Part of a small language model's weights: value residuals, skips across layers.
Each number is 128 + 24 x the weight over its row's rms, rounded and kept within 0 to 255. Layers, rows and columns count from 0. Numbers have three digits each. The size before them is the row's rms in percent of the matrix's.

# gate: layer 7 MLP gate, 128x96, rms 0.362, rows 112-127, columns 0-95
# up: layer 7 MLP up, 128x96, rms 0.388, rows 112-127, columns 0-95
# down: layer 7 MLP down (transposed), 128x96, rms 0.262, rows 112-127, columns 0-95
gate112 114:190089136134164138131117092115122137092124115111122130148112126121151148147117158108128130190123114121113157172129141092139086111124102109132147189123113139108132109129169124113139116139128112140174149127097123085182147166133094153115143104127123114134114117179087130150143164132143087118
up112 125:124110149105117107187124133138110112140150143118092077168127134163106138109166126111150116120105144150159145140123153085138149153098107106105113135159140175161103191141082155135084141123140105133114155110143104137113084122127147146143096110163096116126158096093144116135110126097147127116
down112 114:155151142132105099176150158115100162112122169201146138129143140140170119159146169091121106130132122161128103158129156137138141103129127090102115077124125122096123110116077112165125141085130160095129137078181142136119115093139121119129143132155138107092131111127144116128122136127101104120
gate113 096:152128138169087093114113139079158142098126127130133155145115133129129113121136136133125116094140094132148120128104133175114132138089107129109168118163115093099122102142157097146126151113125110105135158174088142148111110147137110163144161120144141087166092092067111119103146133140084181124
up113 098:096092133122150110137110114161111107131136129098118119141129139167166129076147131135137148129135142106081082118158141112142137124099151090118073129157140158128104139141067155105125145144124149142121090111130090109132110142132099125100095143127138186071164135163133125154095108146159112134
down113 106:137117113125185138141143095131139076107171100123128169131151112133125145106148127103071114140180154130094152094128148122122127168125147127136148133119113124105109131102102166129145118163148107114122122154107076112137177120145123119093124191169146155125154125125107152141103087148130114149
gate114 082:135111159119182138104152144090111116067117107167137129118148104169172118141089121132105140125143140146136082164124130104118124133109158073128159106144107096161145130132142132115186118161133154116151168121117117126117122108133087107180150133112156143118132105108105121132112176142109104120
up114 102:132116110122139152097096124126109127167135146106105140150110154122154118125109136128130133086105109098133145116158157111094138130117182120150102135085165172130110095082162152128096064137139140109096132098134177133125102102124128121103111111162124100111155135103185181115119118142141112144
down114 102:156144151135107118112123135136129126117130144120114109148166124093159099092112106149117114146120144120138161120104217149120149140149156101138139153145125142120093104089122096144078111107119101152144118135136130103112116092114173123119092160175097132113121165098108157110162145089164100141
gate115 094:146131132150184135165156163149082106164083165080119159136146172113120130115140137131127166102090107126131128082124154113114103100135187084093152105158146100122090118129128152159120110102156133112157126111122101138148122167116112143125145116121132128127128145162130136133101122160116102104
up115 107:157135158123120169155090138144116101141150103180118119132081133110153100146107141129141138194120092124119097152142107095141130170135139143099115100148150114117163126130122107113137168101145096134091137101122119083141105108155144104120159112096113077152128129151104167090092140121137103144
down115 113:104127126118088141119143165113135095127121074180096136117138173101096131130106151119118108126101093136117144122077155125151128137135186137134106105178144131160143103093158122124143174098164139117168139121146112100167117090136165166111143129120117107132123093151141141096142111120112140148
gate116 102:135171156142125101084118080159110107143128090078155154152159125131131105166124139128150107126134149116115143169128147132130123123142116122100146151124118133135151178124109147101177165109150180109111125140082168120142129128118091136152168108141178082148101125106114120170121131115131158135
up116 104:140173146133109108135110130115110115115169142094160139131158099100166112166148144156127099175138156107183171105147109159154153138104112147098134166067129196098143142119133144129143111139149150119131128148122152137129110109117129114122159167124118124118080123101090109117129125098127107141
down116 108:119132107151113090129106114151137137110112185175114124114125111094138110175183141119156078159131154110112129086128103139133118122156145133103128098123144096088149124136120123148132092149116137108089084132183139166139130135135144128105117148134133121173133113126135105126191088135167113150
gate117 105:086121102114119068118089118090133172147170142124112167097099139129150150086100144159162142144158118150119089145142132150103165117112172125138116098133149153119111088096093100125134102115138127116145106108115142114118149151104140125076118179101116161127101126151102123138113114143127126098
up117 107:129157077125175113164100169168129150144108130117133140103136134123159103122179124147163141079149120166116119146143133129108124117130126192145159156102123151143115138126161138127114116119181144105108166080134095152139117113144126134133097132104159124151121129117117107178133103092133081141
down117 098:115100127137175136131125140122119105165144125170096132159100109126120100166096066098110142113106121164142147133173101111142108129140136131128056130140149141129158119129152131126114067135156097174146144145153126145114111140140109116133144127128098098152130105164130165166138154136154151170
gate118 090:113119088134124116146173130086119149123098129178120134157138170114118153104121086153133102161118143107133135162108126142152141093171153153139086083122148151113100107146106108135158136139116136106146152153081157115174106098125171118106158121146101090130115151144095152147130128131172108130
up118 088:078151137128119097108139113117083139095153149140122197067144099087136105099133128151105150140120129132138133107159126158125108167157132159137122109105122077133121133130128110101152177114137149157114126106138110131106135162098106166155140140093128124133170152121163167132163124136142144098
down118 081:129117085126150131121132126149137145133171105092131109118089147125135151125127114177165106074124117180122130154115177130094139096149112087112135117124140092119132164169144136166103117131159124163161169136118162117148120118157098128155103109154151115101137079093114101140130127122088139108
gate119 094:146135137085141140111135157114131101118134137135162131127105072136118095121105113107136117107131137099140110146181152171128167126106140137112132113109069077128102150144111148096152145117121126103124158117139157104185123117122150132136114124094108162162134114164125162096072124133149070120
up119 092:117114141178117118141117102128145134099109122120115100137149169155123142098177149126135163140129162176126109164104157145110144143120156111174139118118173133107153137114172097132088164144123152164091119122107104118142142080125096125113137153131125154148104116130139086173142122180119120090
down119 105:113145135130109048119145088143152144136148102153142134162137139107137116104127119143157126151105113071136120145161127154130120120123145092127117129144127182114107151108105145154102092136149129113152094110110169151086146117156121147087123121085070125111115138163106088156107134131135167137
gate120 089:138128135145117114125123125151132141197175141094137109163153147131063158109142119106132147100118145147145201093108143116128130145136105112171125102129131124073101112091134150120114116130099164128093122157168123132140091163091133097141115118118116126127129136171144147121124117135108093098
up120 090:139105146121176089152116123092122127122134089084110157135140095101161103163144128129130139164106118101102147105114113128125159134178117146100112178143103124115099153105127163175188150134102119109107129156151116129087128124111148122137107151134145126125158110099156105166117187126116127144
down120 086:073092128096121109124084160149154124098113129128119118100130138066095135160121133125132104121150132112155081130114158171108155099143134128131115120153175110121118110067114121158164099113111095083088131135150114155102146095129118096122112128094104148108140131134133118147138146161101156117
gate121 101:132164123098100126142145146134113086104138140169176125095123127115130084111122140115122152135185122112090118116101127128141091115139154130086165110123115119124108062146109080130135143156166156127127143179138098107169155132150113173100139112095135126124131138156135113109156135151152165132
up121 100:115153082110087095135150151180133150121088125153172139121132133125141119123129137160106120129140139130149089109131140156150104075132108149119138090118118149110146132127105113128113137097148165066120082102133140151101115121166176125102112107141188133097100124155149134149174142125107112139
down121 091:110126106155113117143142103140171141094124112178108100095103106153111150084140103135106159156143119113073140120125067157108116110122142149053143165140117117119126136109131147143141087157153090107105086122127153125126137114080115149145100140130166126138121124134138133102097109151154141145
gate122 100:156133101160134129161079128126094143147126158127104107138124139153054118131153105146101138103110117080129124126126137110109135131100102135117143097145136086128072118137143109111090136134139140170127160150142147139144149127152164128115071161129080098184098102098140102107141120140122117121
up122 088:109074082132145063120137074119117143084086124118093137107119113111106142138152104101094135101108127133146145151118094115126147140138109095119120089098097109146123174149169089090146103115131103107157129147131104147116154120109113117143114125124140088145105090096117141141127091097136120135
down122 105:097135138177118188085098123123132088126123109070111114139104081142147113155125084153113151125111113078133132133135131165122162121127136156133164093145119148131090141139153078119143155170140096148144095125123143156150134117135133104128153146073117146161129092109112127127120126136129099146
gate123 099:115160154147148160142114118102115123112156169126155153107091134105177095128084169125139109071088119099140084138147126141141127122120134122153136134146138147152131105129107096159121125123149128112074135158118116126146107144167129138120139152134173149129184146095072115152143122132122078143
up123 095:154107105074123091127087145109147131120169134086097144117107110144137149142122109103116122085160134123100155108130101126109140099158195116138128103161149145088143138138148099148152137121102135101136134114095126105137154141129135165115114152151107147198114167130141093128117118105089158108
down123 099:124158113140121118120107154148153123170122169082111144119159141160129089154109154111094101095149112170150151146120124089117153108122125112184097049136097142137133125139159149119132113114152104110080155122148136099144158120169133117155143150109110100132132126128099141130150103146154100141
gate124 092:096153160073146163108083126142141115100138136142114114111169173124151106128106103149145099127173107115114143170123143106122133109109083149100160129162148154158163152146181141109141124122142133099133141135067104110119139135112133122156181144150133138109114137119140123139102154082138102112
up124 121:102132140164103117157151116145111137110143161121133130146098132118133137194144131177124123130094179112164120133112102134146117130177145121120091099092144157165155145127118092154156114132153097068120108101123137114133176083105155122101147116094124144102115098125116086137146149133148123148
down124 113:159128096158091123141152130135131141105130149085140138111139112141091092179149119106085101128106143103125129136121123115149151107159147134131078072077111086169104157113096119114162183126124145127137123092082141143114172095137166109130087130132115131150125135123120121144127143114139099144
gate125 120:138141108106092135115123126060114112102144137178123117188152112168166097162141142085127120121165113128079132134140151158152113140173128092130136111106126152107138129111143139127153142075143186110134093140113127114139141185107112163122123110158150122136137102149131150128134135100134138121
up125 112:158157162160096139159103108107092111128121114116081140123150081159097109140110152130100124161095119142086105129107156123141088141134129110139112138121107098130144123120102140175102133115183128103123102093095114130137127126122088167166173155110100126148127158106164147144162098119131112100
down125 121:140148128127082103114114128156125148136142134060078158124128090092129167107092155142103133133078133146143114135134118146172146152134132121123147093102148148109072146165097123144124126163107124138095097172114168142116161130125178155135125143137109129112091133113129157136133112114113164151
gate126 098:122128113141119135134131119114112153111157107123095134124103137122158110171067128115136150093154160154135148104157128125114135164120120091130144131141097116088112134180127133116115116130149100127098107084120125119123145140119112123218077149112161163105136113126152153057109102128131109121
up126 088:152181154089134110118179111129112135138135165129078134094161134094127160141094120078130099152176146135118133138137086149078129158135128152079134123122123101118131113165113106153102144145105117159099148134108116103150156113145141111181136103119109138107139108132153146107161092127132128143
down126 100:114153149113140133156151166123132119113088140155096131134123168130154173115128208148136125140143136159133141126160112125110135113138116111109145144182131143145164134164119127104094137161076151142140191138149143162125134072140159118098141159117156138120130127149145143111125117130162173130
gate127 107:128156112089150102105067133155107133159149114139133129122124084112118109167155124088159104113090126142112137177093147107137119115116119124081133092153150130127086102157134130155098122098131169126133128128129115125166158130145154077123122135103133117083145093154094100135079149110125107139
up127 095:128124142123155160115103167153108124111123121113111154161167143159171130161180153088117141138184092168130105129159129112115152111148127146115144111126132114106149137168117093105165113152125166144129126101139084112167117115165122130141153127135135089168114094105175150102147123142137106099
down127 084:143115083083109118130115143099143126122160116104118149139159114098126127118144095103130125126122140099141103193126129151132158119135112132075127080074149137122078122114112148156137138086116144164141106151107149110169152134136159153104130116132167144077140102110098100118088171126121135137